Each number is 128 + 24 x the weight over the matrix's rms, rounded and kept within 0 to 255. Layers, rows and columns count from 0. Numbers have three digits each.

# layer 8 MLP down, 704x2816, rms 0.0352, rows 537-645, columns 2304-2431
150130136126145110133132158136120117154078117118112106153124129099136134144136153109133146092145134168156117081149127119111122133175186149108126115112162138153161195141146159144096108142150160156109134161132130128132118102101090083148067105109151156144174169141103135121146084141121119101113110151131140099150108130114147143097090159136121125131112157117103035086105128125102148118144
136145142125153128136091158122122128125101139140087151143147163133104144126140117104139090155155128137170133123141118136138125108128087154106104113134112120174129134149153129132136075134125115132153128112129137124142139130095133119098122119136158140179149124158134136116129106167093079157125166126142123149101105107131109079124167147163111132127132157122167118175131139120115106135102
109113081145075149149127188131127129137142137134112145094135087116142171135145159149111142126136173109128099132126128150153148162127144071147145130137103132141087109109112139157092104107129131161166100145117078127126112116130148130164088141121109119117134139113123128069120114158099127117132163103142130167063154082137130112133114109173155128137109071131116106144134138104112147117128
105112165155099154152119149107117140122182132095114146087160155137140114109132117099135121132137100148110140139101177082084097133097136075129146087135060136169105115070117096108121133132138104169153152196139157142101078110100093141147185114130146137168135135163142149193121142135109134124117094142102118114128114130089167104101142148117124116115139121119126136081164122106124124122110
125124154110108140109108106153174141126133103125118129105108134091126166127137146123088107121136129118129149080120125126128126081166113181148089090129151095092151160145135132082131160153129150111120167158151163114077098161137168130116159106103125089151143133145096105129169111083117103124123124139120145112108108129173129118107112114095116068121133177163142152163116122100136128088147
180121136129115093131110080150144154139117097107115044111092147112072078146093093090104146164108105157072112128079161106147158177143111131148137181135142145107112132129122114127109132141124114155137109107134093072121167159109185153119147134116120141147152169148137155106155139163112140158162107127113155147129144175117183140120073125119160154112103103095119153127166122106145126112098
156135159163130156105132096105125138152140106139114147138121106109139137160155155155122122164102109181167119144143161107142125131121118138158124145127144133123141076120172131162077135099115104122167087147118149096105128115145161145144155135176150180180111115131090149132128138137169156132114187172123132120137147162109112095111120093141105122141089110099143095103121132151134088150126
064132135164149154152106151149128158131175122122124070086082144147145145150149122180091134183112132110127118076150125108149154145136121107154115110147148136123119142120143141098145114134109134163122123130142078103153125105135090110135107108163145110083109115120093110104147110104140094076122132132128158090157154085145095158138130117095155142117125174126144123150103121083130108182099
159116147122119133124079150155119130138119156097119123153100122124098140134093153125106134113086146153138106119147112115159127118136127074141122094132123152148131135154118156150131129106130133137107166120134141109158115135124173122116100133122131125184099128126102116108077161132098105141143125114154135115184087117094135122095093140075138094121147134140153101151120133129128118147132
129120128141138106128140089114128147127116172128133119196129116123133112113101153136133144137153112093124150127105086110100097103083139139125166123135141118159112147139110153111077141145110144138127096079121120123140166151150122137125097096148132125122097093120122129137189176113104094140144162138165122110125139158119135142120153116096097145096144130145118135133132114171098133121141
115116148129140117114145153147114145111126080130151127097131111099190125093125148110083168125126126163119143141134123135149152095132153140128181098134090126135128154160131144156133160155136123167107153129125132107169102140074117097095152126152130087117125110127183151148130139150170150148129107148114148113095083089069099115118147086147184166140130140099125074136112141123155130131102
120177117148105123114126088103144144112103134112138094182145138131157145194111122120140114145130119115126109142125112149107152147145151166166149157122126143164123123130135096100142155081137123141110143142123093118107150150131127132161187142116175147182114085114179125130118095128109108124146106146124150157127125144114061147188126132119118104136116112106154142109141138100143136155105
143176119122169132126185142174133123093135121128138107075120158115156101106112147111108144175091143123112138180107136099153125112088157142146143156131124104160122155145097136132150127127128137120127104152099123155116150125123174114116139123131108147178151125193113139120088104134090150097127161107121093086165135161132107126146087140124145125137127152193132101104173120120156144123122
108164102122110127139099088162133139072134118166100125148109145171062097153157090151122139129125091167094124082155120133117133101164131097084136110110150132145098135109104185118099142118122116122137125138128154123127123113143115106139145149138128115191106140150132190108121133113099123130108118149082145106136128147131120182132136093099160189140150126153139159192131140115115121127099
143135146145152125136123140138125089176161138087117140142123122147121090104134160125120085130130130110150134166111147158106198134123160144186121089154157138160161154139140152122160134175109141190152106137130114102102121133158120159131131139119129097149111124108138133099100181120084135114133126108131130124110101134105139133123120149126111148139115150152151140131203125166153105088162
150103122142152107105125100137108112121129124146094123189139107152096134156125135131126117098083130099146123121119104092137122169120148123111079135140154166154115108148155145117123134154144125147093080131131151155132124130098171176131116151163117092125154142100104091094093120115176129145102109115120122120170129131162143134138159130101129090108148096051117149128093132186141093126128
153067126140100130089108123126146104092116159116130081112128135121134113092117163146158144112133115113134135137117108117184123113125141121113128125109072124109093141150089116158145119123118146118168116118101103147123144123126135087142099130107113143166092116138130100143087091067127159113153152134112128115130137112073151169160137141144097139106107161162122138167175118149123108135119
129147160157142157146128125146104090137118145166137107108110139150127110112156152122142125099146128121146110122090160132159097097140153135162118107116126099131144130125133103115137124120119113110131123112132184121111127102120128156147118119119124129083123142142117151130118149106066129135135118117118145095163099155112121137136137103112111116146106185126120112132134131143119123153060
119185126098092155154102140157110166145187110081110165166133093112144146143116092121106120144126122108101133106104144113116134127143163140107134142127164132154134135155141117109168135109133120100127169146108136113104135147177154117110103143129166111176138123133090067123110149091132112112145170148140123136133096159159131127169109152140152138112153086165154100077123132113111133143119
111123163096075143107105112113136109119164147111133134105155115123139133130174117115121135098115144155121114075109067137115102083131150126124183129135184117155141114112108100120149119103142116143111126169167111136144112104109113149092111128117170126122122141092116140086128118157122156137116121141093147138089167116118128161140158096159169152153096125174085133110110137098150118093107
178145140123147098158131091193103150126093108133150113093137090130102109124137134162163115116117131135129105117133103096114165085096140113122104151138171112090159124123141133117145155148142166117143086166128155121113107141140109122144149137141117141106109134149106132136159114088121139081140115169088092116149135114107110155147083113077130094169120149088091096104109130147123140162136
105088117149116103068119127100121122118094182127083103147125138147105153124127107148134131120134124150117130096136145147128097075117164132113115156123192172085146118115136117146069108117133148118142128177111127132098164114156165130190137137114148094122121106115097131080134103144141152125148200149111153069106130111084130169134093118139119135158147163146146121111148123088149126170099
153124149175143146102159142156112106094112154082119184099149102150139111100118126108109112168162134143135135136130144139103125136147130097113111129132125107127129172157150106149142120158103164129129105133160111120123141120167110117118164149105151120128146155175082117106137105134147174065132091138161141144141125143153113161101090152149152096141136157151115141103092136093135139123175
108134152146109160144113099105153144166122154106132144134129107157098112126149143146140128105151118120067116140119136136111138148094102121150126193124110150125120123068144119105136139102130157094168124128112131125131115081102093119122135179164123120165161140043130118133150124153115129136145107148119126135102164148108143081115088134148105169150100108109091146104134121112135110111123
123119148155093110091128140111147146150102122131117147122158149120158131086125128140180128124089138112119126119134138134107097132149107163127109173102119076118144081118099131113098114131129111124135150081136118121098126134145129194151119129072132129107134153131126136124157138118138151109142080137130099103109126149129145151155089087119135144155128137173125128151121121123091139141104
153109075129144151114083138097146130120110145093162144104105128156150126162129136086092125160070132118042117152115154120111136171115134172127137138142140147154130086113135166119115148141123177130154109106167126146106115131119052162133143145154132138137118138119123138138166144091077152126105143137110092151112121141123155151164109139116125147116112145134119116156136143071128167124147
113184120113112103146198123154109137134186141146181132137115143161097115075142103100112129083137139130102125094125111143131148136120154125154133161158123160168161130144136130102127131108152159126106139120138141125122115133120109102146096153145144101156147125103161128104098076145153069135112122099124127098161132120111108102140159159141158133113148139119146132144124137116127155132148
059108172137135125087104141135101102103100132098118171051142112139106117139122098103128139150089123101124103118134140128102114146128141131154115139117169101146177124145107154137129139135128141122099116142123104126159088129132153141094109077180132163108154097148138189120144151135131123108107131162111165129090145124157092175128140114138114111076133117125081116078160127132110141141124
145150126140149128120132191117142137121115141110132130127117130127153155135119118147121125100097112164082120148088145130157123156110111108104104119105058159158066130152155144146097130147132138078102134114133166110125110126108123050122107124088118104146141153151128195081124115148123143123125110139138134122151115116116104141095117140125137141125139148101119110123162123136112116140078
131132178162137108176128130141149172118093166139097119080104126117105143130109174099153101155118147126156131121110090144126135102096146161136115106136146164153139139124113114105096108095165117105135161100093131114132144122130090123139085141144108143116104120146104141167157146079108161131133156136202134099095110132161136109114153088153098147152163114106102112097166127153136101103160
135117133135148102185147144138141132098086092117067133171094134156149130077132108127037105131140125133128115061171140163132120141167149130148116087107124123148126162095109109120136123137113163111133083069136097085134122211143172088132098139125109162196105140129109094140131118123107158119124119112181106102121161094157136100115118122133116158131127146140151138137146118119160130096142
128065163108182107127141139106139130095080111147159123170133139098150136137128144133125166130153110139119148139138120113127085205160091142120144130137141129073081139127107109157116127126138128122154174127148121130163101168123135074144116088145126112150096135128138116173106118160139141138112160124116135158153122111094100079134104126145108099123114160163120105135123147080113108131108
088127153094119161157161141146132120147153124066155125168159129137127143135183129101170110076142134120159129101156116123145126140149120087149127176123110116167111175126110125121142140127125094122172077107111143144152134162132139147130139095139116157096154174127105169136131115139152084189146071148117143122113138121170127064120119151132168132146117141129132152092149124121108144146152
111075169163150147106147181138112128127113144143099118144167165108197105105114106143169123134129116088145132115122146104114142140124148143096141143134109171126155107143158135121127125112126147161144087073138132146116145179145068145116136162159078117130159147089136115160104166108182074163144130095139110146169126149188100076119132156135110133090108117132082116136166131145121147139153
118111167099145094128129116103145149123172129098113174134145131149115142077125098101091135117160119147141110115125062115143149161144088160121115099101118185143094087134112083137147101140133119171104119118137112127099128106109142146126131107147132158077127118129108169107148128136108159141131174124182103134197125070153076122109119098168098135128077136116115083153121139097116138146111
133137130128106134120153126102126109126135101181108169140071134145102116129108150111116130145135102131125137123110137089120136090141085105090123120121141121130112082151141118138130134132137126106117146095125137149122099094130145109144125138145189156110138096166159123162139146130151147113148058113087184146111122161123178108141150110162107154159140124136130157148092121116141123122122
094121153108097144098106146141150161116139090131100127153115145124140134138159158151105129048120117167146141103155160167112160122133171097105057119115135096119144162119133108114095135171112137144121104112088150124142170148121160123129165078141119093120124157123128142112117144130126141151128161154168147128128097102117105169146117126125096125122101142114082138136105117134156145100118
142096105072140104134134086114146108064120137094122089055119119145103119149106149144109120111060109122141145183171129168107151126152107156120114090120153097121109144122094175123143164112174160152106089152140126107143115162139148129128185155126125140151143129088160107149161153094150141135125132154181106112165140084118147101131128137121143102142145085106149122191159129094103122137180
150120140080111139131149193135143085163113111136105155096104103161090149120092128155141140095138111106115120142145121152094125078093115154129170114132161091079099090101164118103107116135113140131117147093098136179135151139105108107112125118113108098131131096122165126178143135097150142135125108105126107149134155110100141128172096098102111114135110139201128143039111124172110118129127
147116152137145168166138112110138162170127112152083114108147162112142115118161116104153134129124136142142147153117102121079159114171133080102113161137158103114115155168152093149101101100151109108146138116110080146086123113129130136110128151115114088143115125137106111173115106133138066136120166123129129157045152135133143136141147145140127128139143166146142141148085133111101137122063
109099100088139148183060156146110107153162151132142089173144176151108118152161143171122108122107135107117132152103114108125149126115118136088115154150150100133123148152102134153150160111117130151124130132151108115148160131156138130128124142113104129122107146161139103154124155148131161095140146106110112153140155092129156169092128115119141139138113109141170150143138125139083156174117
119111116129124151105133164158124175164118118114141112133115143085145094108114180151123139069142135105133112103135157121136123132082115089089182149105071139152140158179118114139134110110126148167154119084127139203110128115144107131131103131147133134146121129139118150166128130128127128149152157107117109107129166110126144137098123164150132145121114120155071117125129127107129147128142
116115125090182163131126029125126136149105124146132105137114120140137102126123085131192130093095107205091145126146133176126134081152147142079092136125130084164141125110182126175083110142127091118149127105125125092133154116182116112119143167149135141130138152119148116129124138136127109130142141151118088112159110118138133131058121118093095086109128116151147148145084140123110101162150
137134131136105203144094095108133150132095114143122118079120149160143134076129156094134148148090103092164134122137110143152163140133139125161137134131076159135158107130119101120064129108131087119175092132098140158112174107152107178123120150190120094128081110166114119125172097142093127144113071108119124133119174142097103114155163100139135133133139141105129139144155122153132155091109
139176120196112114162116094162129144128136130148138108085124095137152110121146120172106095155190125117097141123142164146092109142114137136111130126140104132097095090132082116111121154112119115085125132119099133111119165131138118144116116152139162160157151111124119119117149114116129083183096132145124076123128121147116126123126064152144161150139106136128197131124115132157117140137110
120117087115188116125158124115130130167168193097119122096147153088122136110193162129141097155166114140054121140123131175148109119127111134118103092111130139107132104172114149088124140123101148147120105112155079107141131105131167137119111106152100109066096139104125122154106150133141114109123120162163125126089153104172130132136117143098076140106115098121171104116138139144117133120124
110133156117131122150145134117092084081102128180101123153124157143129121134130181154101132107100153110150150131137143104151126125129138092140143145107115107121123168164121150111133091121133102116147137107119122118103098064141148172116140167149116120140093098102106086094150115135147109117123167135120148119166079145106184153188175125070152139097130183140128124152106114137117062134136
148131158127093147116105127144111152101141091143115115149112066154143122096111129107109124107132123148121129133136142147151135098129163136143088164148121151147147095130104149125154127115130108161120174128125121145115101115103115105112108104083149142115103105128141154134073115163156117159143103155106111105143136091156125127153153128091127120104175078120125092085129135093113114141156
135116098142106060108125074187142146137142119124081124086153114148135128188140112094181133123129125143113104101069115159119106124103123118147158143126115094170142136091121131135123101119136117099131115100134174135123131165132142087104093113149159161098150117112146139108120106179129075122126127136152128116127161157081136131142124145119165103105134101097102141110116128090117180067118
084101095105146154129164119055127124109123123158086120137135130119118128099116123097124129157147149113152120131095115142142173166094109108118107143135107122121113146110148095119136145126128157099121181157130122129121075150182137090153118102102116186176171143085162136155148148128128081126129132139138098114148138157157100126137101091117145172076141122119126143140140114116158117146157
113127068131137123103129176126127154115128143162100142134117126110165123119096100117117161112135119134110142146099121119079124136104136143148120085125120168120096133103130165133132139149102119117112085141071122116085123102149107077098126147078146073122124130090113150085090131185126117130118149129095125123164118133119115112137125126137146135143131190138113121107177122200107153148139
110125102151138137169141132107143125118115137142133154083104125164121138150112101095115120107104137105161129114119131131136139130106116107166099151152127148113114147119089130136146129117131090065104166124140119188173081131154112189113119147100136127101135093122105138141122117090166130115154188120095133105149136141130163130181139118085145115168140106146132151151164128157093152128098
130155124132132104132134104112149074105161101105108135099133118112146168132127130107139124108137096123136111121128118135126135138116107147157142120134110136125136074136088124111157137104143183116098161152093121134125141142109114120128126105118107142139137172102130111133127132171121142179116185132163114132164152115102126101105116161117171103134135129146141089101143127181142117164102
122145129153134123144093097143117095148119129162157171163094133161124100168116096204102125157152169095126150116132098119119114113130152080173164136119098081126098122150114104152097134116123176114138142133156134100172183100139145119103143090128116154119106113125074146130148125118083141135125125137130156180156128164131122111116124171100174126141110161167136120149143138114129155178143
138160141106149125109103156134148153113052138095088096161123182140130073104175131110113122124152147122141123116123136142133160159148094141091136132127163113100204124123113148119137133136124143135150146115090118163096129080107119190108116125117096083115133117127155145103121116102144097147129126138142098113101154117152112151107094164136123093093091139128163111105169130093143167157089
074161124155108153145139131163092159163123136144085123168081106106076132136133136125141099126102131111128107167095108105161143123120165134125149134117142136095146139124132138123094122117102180135126092114087126127142152065123141152095128213121133146053102152119142141150128112148054132144129148129109185081152139121139107144141089151143116150101096173164151109151076118141142130134087
140092109123157143147132205125121133089110128154104113166083148165136113133147137159140125115168137122165124134125139104145148118145129147133087136142184079162176120157132184127137143132154058142117139138148140158113113134131152128122175127159127154136125109168156111127187087145130141096113112148119115112166100140158100134080118082142130152121100145128123080155123133137128149113148
151098116143135165113113133125158109157103145155129119108128123175139091152139117173104114127166113118114103136153161108134150109154143161144131106109125156083136118103107151142104122129109182108147166154124165154168146115120131120143119124127137079108170102156135146149174126138122088144112099115096109140098134119144128104143147155095165116133125111123126136112098131100117093103161
128149117160115139135167159098104128147127174100130096158098131114110122163066164096149116131179130153128127129116092161087110115088150115104106162152176123108079177119116103108122156115131149140117102163108137083125168143116118133091116192126127147115151139129127134116118128147120169121118160140135124110159118118131154169144156143122167129093117139139134142114110129100159137190136
159112123167133147122111109131132102142134082198113157100139117141081150087098142108125145109159149125119117159127147148129141093140112123157140118116117135088164107161121157169062131142143128146133157169129177131120134102141135139114140157158119145111141153164122104121118087097143105077113148153169213128129142078124145114107149186123095109145098142130128110149140132121165135122143
198104126134148113136150147180065122113204166105134123151054145164166151109092159178131116124118152087136137127157101144143187094167163135148112099130132172125091169119117146115178105125112074116110168074180107080164159187113088130120094185089146150113124170116140050120121136171130147094129117106177172068099076129080133170143113116145114154146147113145139163179139136180147140119103
128104116147122104134126146145151103162102111104096162110097154138139119143109127108117131074130116139104137139118174144127122163117107109171120168134166151131128172175132141150101100115132097114094110111090106113168156136143149138132113142107096157096144203112127151101103120126170135135135156149112142167137121099192110148123147165085134108141118113113146113181148135148135128114112
148134132149140226182142129151137133139176131132194106188169094097115130118102111136146122153157117143127118133158123124108157094158107153101145120105164147123151107121106115127096132135150134139162135128155127118124158117137110118138156128103134130150100117156119141103103122134105107113121086119138140155086114155128114142106150171121103134114156158125137124157102126123118108115111
117145199135094132141109146149121150127107128123101119088120148125105115161112134123122136136089142099141112206136128124136151114115157061108128110136135116174107090104081154151140148132137131135117170129146169146171121137102138133157123126135124131131124095109146127120112108137150143128141129092127168112152148166142145141124157107123128150152144110183104129162156124144104118084125
122149126136152172176125056066141170135128074126173135116148146119134139145088133078165151119115145159131120096132122154137130083095095121117114190123168082100096127116114124141111178123104142151149120126117136059116145093112173168124100119159134126134120100122096131101130169119105131119116128129126109126113162110109148137120159089126138145110117166179115138099111119096124175140126
118124125116117135140200125169091100159140145153128170064129182147123134146133130090118097071142124144126115136141156114127149149121122088166105128119142114101158146156127128138113126152132071144132160118151109108087137161114094126170112100165129127104130166136133137120117172120093129156150094089127119136132116085109116154118092151101124111126129166108156118113111116114156128142139
132110193113118051099182098144113137095099147121089131143139114138100160094114171089129127088123158159140120106126174139128136113113063105104135117145127143094096150134162121131119128151124160148146144128107137081117147128113127106144109137132156162110108135119144125158163135132099138101153131110152162118113121129116165105124116123176178132138146162140137154145131116110128123167139
101144105151129119129117084155083123049128167116106135189136119127140147107155153143095128101138132087130139094137140142114180120145112114104123179120144108108187120131099109128104167111141092126102145065164156094164151117124091136139128128117149120114102115088116131124163177121137125152155136161137132152075118134135151143124129132184178086156104172169098146138123133121177092178083
136095134129111126134096130077117152144134121146129124157146121169141102135102123160150124153096114138122136131096142112125099079107145106127138120119122092117167174169151131132118114094115116144128140162112101109128184140129102101121117100102082135124170133089130126132139148135126125124134137132125075147124115162155147113173107134143086140144123143136109138119142142118131139101154
130129149103161125145138143153133101125163099104101156076103182108096099114102130104094106151169151114092122150133119131152165112128117112151101103118148159125108155079144121127169121151133148139117124163149113154125140121137154120121121134131031074096101112119122103119151109113153155130107132155097107124115118146127146059160128104157128142106156133139116157167145118152133147161127
100164075088103169116173087139104089137094150110162143180192133103118083160174154172136151168158138149106132084163136169082114175128128152115108149121126165130136129139110102133119151102128115096131068117141132151149116147127169127117129121131155127068154115123108139174164133119105120181152139101127134127076128121089108123175131132120124110140091094104180100110124132181113096098159
156142122128116097127140135140163153135081104163140139113115140120136128105124166119122090158088115112141137123110110126149115144118132128134154063128154135164129145119128171176095153146123136118134096110142103149128096108165069179106110103113124137143136118133142112101121116125104142143147116118135159120154146154170125172148152151064130147091118090133161115080135124141126107147112
138107156089105128163097092132162104126094079094118132125148142097111118130087106128130134152091151153151125090146149109101110146201146123162157082140120129109146104117130143112158125124109146112122161119089143120127096157165092162128127097121090140183108127155126130147108127130086144111131114138133139072114120109130123112119109134138141108120142100160105147139157128098157109134154
124135107165164081129100148103116134114113151138099117126143115171127164131118142116099122137133121098142128106153105129114146132165114137133138126107174140118092118160126103114101102131131086180111134087093124133145148165136080135149125125132095112138140165147148130116117134126135124136120109092124174143103103094126149129126142138176110117156141111116102097154106124104142136147096
127136110115127129157140139096146115147177158135168122154130106156113120111139168125114105099123132192141109087128125152127088096141111160077147107151109150126110113127110131131177112133141083166082120157107148117108076141114121054153121096178091120177122103171124146157080085100103122111140103119161160188109131151143133120078121129111112131106126164107119143129134127152168114151130
112116103147103142135114146142131122099084152153110124112112115086150147137144125124158150094136117142107132168116153183158127151118125150122120174110100141114152129109171162129105103151119129156117138101110112110185131147128129099150175152149099181111105090114121119138110075107097150117138116107079168116166090094101185099116148141186171117119161137153131150133114141162128176161072
129127119134126129176090082171119118127146106109085123155127139086146161134136141142104131130138118100156136152117125112133110103136139139117174075139155142140089115104122112144134152125130159124142134122077122089127102131121128152139102117170116148138105126133112157131071171111156085091110151117145135096093116110105115133098133098150072141137117125068149118121150119134189098159149
129149132141127127140151090096141107146130184133157106200153135133148164121144080100117123100152130104128123115137112124116113160172125166134131075153138115122184130134081131126112138135136140120153139151125114116153140128130122147125120122161153158141146107132135159143135135148133174105105112114095045165131145134191168133130157097162146135113154131143134120115126129132089109201148
121134127113181115110112137123086100121128082100127108140158157121116116098133128147098111163135138108115109094172159141217092063124135067132133182153080117154120182152108127097154135133127088149110135108099108163107104159107135182117141136133100100114118099093100146121119155108107115142148143114141143119100104144147161140126122129127132090115174111146111118105149130149135106139119
153126129112113106120154137166122104137112102147092098118124136122157117113108089102107093181158116155138140132111124113132099134124125127118107185115127167129162155133126087091138118135130143127092176112109126136133120148125094131051102149121130147153155192111098118150154129110119146113161153118107104104116103143110127113118114098169143117096111072155136102095136140114112153126121
116119092120138119112116129123086108124150140113067130128118095143124131145096095109152134115111148070142124099145148129125107111134092104162089136164113111163117150116120137108095120125144118114113144136136129149106110144114134140143134158091100102136121140117073103142129100084094123152149116120120105156158149162156116144105134142116144160160142114113137174134106130129105123136114
120154134171130112149111166112127108140101091129114120140162135127121125141159132174151137113098133148136142138159142139143122129092141099152121137143115127109099103134122119132125058127132116083135149131089149141148161194102134149148147129112170118176124093117160115138088119181134131133134160140090103135159138107137130115150104106173108132165170171103088129109145142117152176088175
139122117105144112119152119146121099159136185138097183128078120110137131087135101124129154123134131149120128101136106112104122160152069132053113147119105121118213148087132084128101150137144129122133112138153160139141106147158108114111106157165137137128139110129143135130142134146157123118130123112160144144157092090112111138116140126123131120111163131126105147139093139141121149145140
091159141135090154097119133143145135127124133137143138115142097130132148115074140148108154092121125146120130137159134128142130129121131112094154120154118127131185130148096127137127137122114092128140138144110130108114122176104059159112137149102048136131111181148144119123172140134145153158120095124116112072151138118132157145145154121094067089109100097110125134137112121163137112124105
083115135140098173142150160133128160103112101117121093166111141167156161091139125166104118120134139148124106110151135113112151126190155098160143100129107111135124152090130108133139113146137140117117109104102140134114151111131131104123111137154120098166148120091120158151142131094168173119106166097109111087119143104139162108101137095114070181107130138215064091127182121165163115112120
152155137113087128121144171073139145159117134110123122042135104122146135082129137120133128110130127136096129083155157141145140072145135128046166092096113124127089127142117171162079087119112095134122133138123131138109148135142163142128129146133149142128121145108090156139109167153164048137128140150086097123138121116088096104112176122123130106107088142101130131127122137140123130138111
127117131115098112107160156116116128096161146091129138121162139115138134125135157186161135129168155118148126153129105091143134107163145158138142105120136085145144129113140176143123118100135135137129128097141146120151106079111100165147127092100126122110176115113145120131122114191166135094105165128136153156109102125166147115158125166147163093133089093116113114129119126142112137120164
095180153108144132167075099106146114094173151115183118116120121094130130156140135082117101129127146121141136146122125113159107101156050140150121138152123157107112179141147122133165114126117130147133123145106142158113114182121106093118127102128118152144090128119134151117135114123079080126094167167129160122142086099083101116163091131151109142116109099135155121106150130114090112092139
161084097127148157167175195161097170134150131123170143097145165113117104113149125182134115121141119133151102127117124148148137179110134117129132116108125103123075162148191144119105127146122141109104100103113134087142093133109124116140101132116119133125125122130161156157171122124128088123137158158130127172127108141162108106118140105143133133156112142164138106170137113116126113132123
161126097076179099148100122146140147142101145088118107169124092169099114115115131127143140084136113143142137129148136158152131121103119088143139151120113097126119129157142148137151125143145131104128107131145125087108099155141126085161114157144168131127114148105120145160112150115163139144127114159135122163141148119100113093082149129118129120120084127162117117095107137118149121163159
163136094145158139146131155126110115116111102145132105152115154110131122123137125103134128098130114155134160121144174155128133117111164129066139109138134153136189104086119108156154130097153126165092161088106121125117109108120144116132158103096140142125105121162138088158159150094163147140143135131148153120128116122160116149129143141152085094143114124137109083122125132126151136151121
105124107139098118148133154139130110168119137162148116107151130137211119162144154144095135115120114132145117146088118133130110105121119105127087152129148124122138110130115102120153131110125108092135110143139119134140098077168167149133104111115098126132159112122132140114123133140139166096134159128129100129101101145119127126084124071106118104127124151159156107081161122121137153112158
122152125121127108147135142171173179115091129130135190096153132143142106154088125160176114180164128122100129113127104125136166132092142120131169128108152079128123191141106119123110131117129159140141126168141104136107135184145091132153102177074137114136103123140141134119159127117143120110094130135155141129142150137133093105123142168139114105121149148156195138163155123091088135132165
069119142108114164116127125162116144169125162141173132137107118117137146143177152086109134157136147107118129113108153095157153121119113134099132158132082132136198130131132175126134118104138113072127103125173101132188158102160155162088090145157132095140138150120152118115182182167115116150142119135149085150157140134124080142086123112107126139098091120107106133108153107142108137119145
140119120163118129104143121141168118135123109114152128095127107113105143143151125128160122153146134119142121097137132132092142068133115121167107105120074192099104171139147180121184135149115160093152136139129146110083163105109136144121095111148118127149163106170109117122136131143133136134141096108117117128142136141135124133098153116128150136126098098143169147089121117124135117121113
128109163092133124107138132124120141148149116128127113149142141128132102130122105077172133103149109082158122142109126160107120150131118122105139122109153117167094073135137134105082131135103123124108107121117137138106119145127106163154147129124105149114139220136091133128158128152058132116157126116118110145112127121109165093116128146124090139119097099117114094159162134104119140091149
170114116138147118142087112127106162130107155123128140115158137128112142131114106127113111146116129098113108082149097106078103153142149111111104151123139169098131123155074149126113113128143122143135135126134106160159154157105070120161158111144156102124100114142136115123180082103148111100129112137165144177156123103109099116062144144104148131188128133119145136116150125104122129136133
116136131126143109118114139107122109126111135093141116139113144138144123146145079099144128136116157190136125131090158113130170148138148163118143068124168146132145183100118121138201118119126084104097155170144145137133101116157180152149167101140117131124110112164124180160161163127132131129131107142108146107134137144143106083126149116133103143138110117130130126149132129105135154117080
138153136116152145102127128120136154118099122133145131117120123103120109115125148125166111117113122132171148111113150122120148183157095168137144106139133106157117101113171151138126151123117117171158141128151139126098166120131126126147090093115111179130137104127120129145145152140135118142146136146155079177165081164151110098127180137158119131119125151154154087080114136163130144138165
155100123102188135153128119095160147148132097192147146112130160052113114121125087073139121122150123149077101101160140085124128147118058106155098103151108069138171130115119164121112101154133157086118121160154104148139134119138073127105117137122134143121136124100140175144080098125105138143097125130145116108137117136075095192122168115142119115082159154143155141086167136127125120077146
147135098153158136106117118111135142158106144119143156145070117116086156142131123114123148085157131112121107122103099151135115173109083109148136117116163123097090132117138151139112133166114158102145113147169079122109148142113128099092103131144112146132187152130177101150124139110097127134137117089137148122150108123148120086136093149118116098153103071116160134147107116134088139093137
112120096121109088117082161143138105154153129086136127153136123136149116104093164124130155105169117149095132127127152120099119111112122180151111076137114125150129147138168136139133132081137126125143140144105085127146124164103154134125139128131124155129146127093130164132144138124133124110128094162134081123118139157092120146083120162119152120111120136095144138139117135115142139162146
092154150164167107115110132157050137166112126126090155106141118094097093130126136122114153150163129082172136109119129096129093156099095181164137107121136167135139141148132097147135145115143138095147127169147120111107098157140072128158143130094157089148130133182184159102126108149169116144112116152130170171148132117115104105145123132089153113124147116119106119141141131116141127140176
113135095108130137134147144127133153143091148126118138175095096162135101170092155132094124081160104169111126093115121126099127145135100101134131152116079158126164159177102133102099107094120150114123144133092133163132122136112108152107125089170121136077109093111098168122116118115111114115106120100099094089078120138148123143120089156153123097123133108124187116174125131109109101123151
108192108112151161159119133130108134156139125129137108137164140141147142160151121102168133083095136137159140184142097119098111136128077139111131130129113109143150169127128098140125125111124104138160115127109132129153146149147122141137149103134117166155083126162150123157099103108134123165112111144094140137117122065149105130179113131122160131124112160131112123070143128152132116126150
115145116124140114157049115153144104174090138090118124037120109131128123104113129076123125120128133147149130115148096162113137128143122128111135107123116097087122148163102126177119110129111111152118143087158134106118114083132109127148159149127119138206114131076124131162158132146177134107124097095146157123151177099123107113140134126123162127138105130106141115117088115128162142139144
115122134136109111130151119085155125126123121163162120134119113101112150153082179119140154122159148095150149156138128086125116118117136147153144155110132123135153165133185140137137124130116160110129149162095134106129153119120166159144082171143110070135120127137125101134140116133118148113135134096079161128097112115127122123107115104156086131141133153110088179111102128147125098147147
071146120144175187111112089135133174107118103124136157113135159103127131129098118088132118144092136137147124103108135114147156077109140123140140107120146140130110091113125129138097115115139149143134107106103142137107148138132106134095101123127112124140143107137116147110117100092140159139132115128104123104135103083132130161124136111111122103158118094182065107138084117123127083150122
130110123114107112168174114150140159126157162136099133111123081170133159120079157176160137095166146134143097082115141112150112118156147181145125142118130154120118165089128149108067130132132133088124087113136103169142146118080138120093133128162125109146106109163091113143115119166102114101142135102114126178081111119116091125106129142121132109117087134119158154134122120152147115155110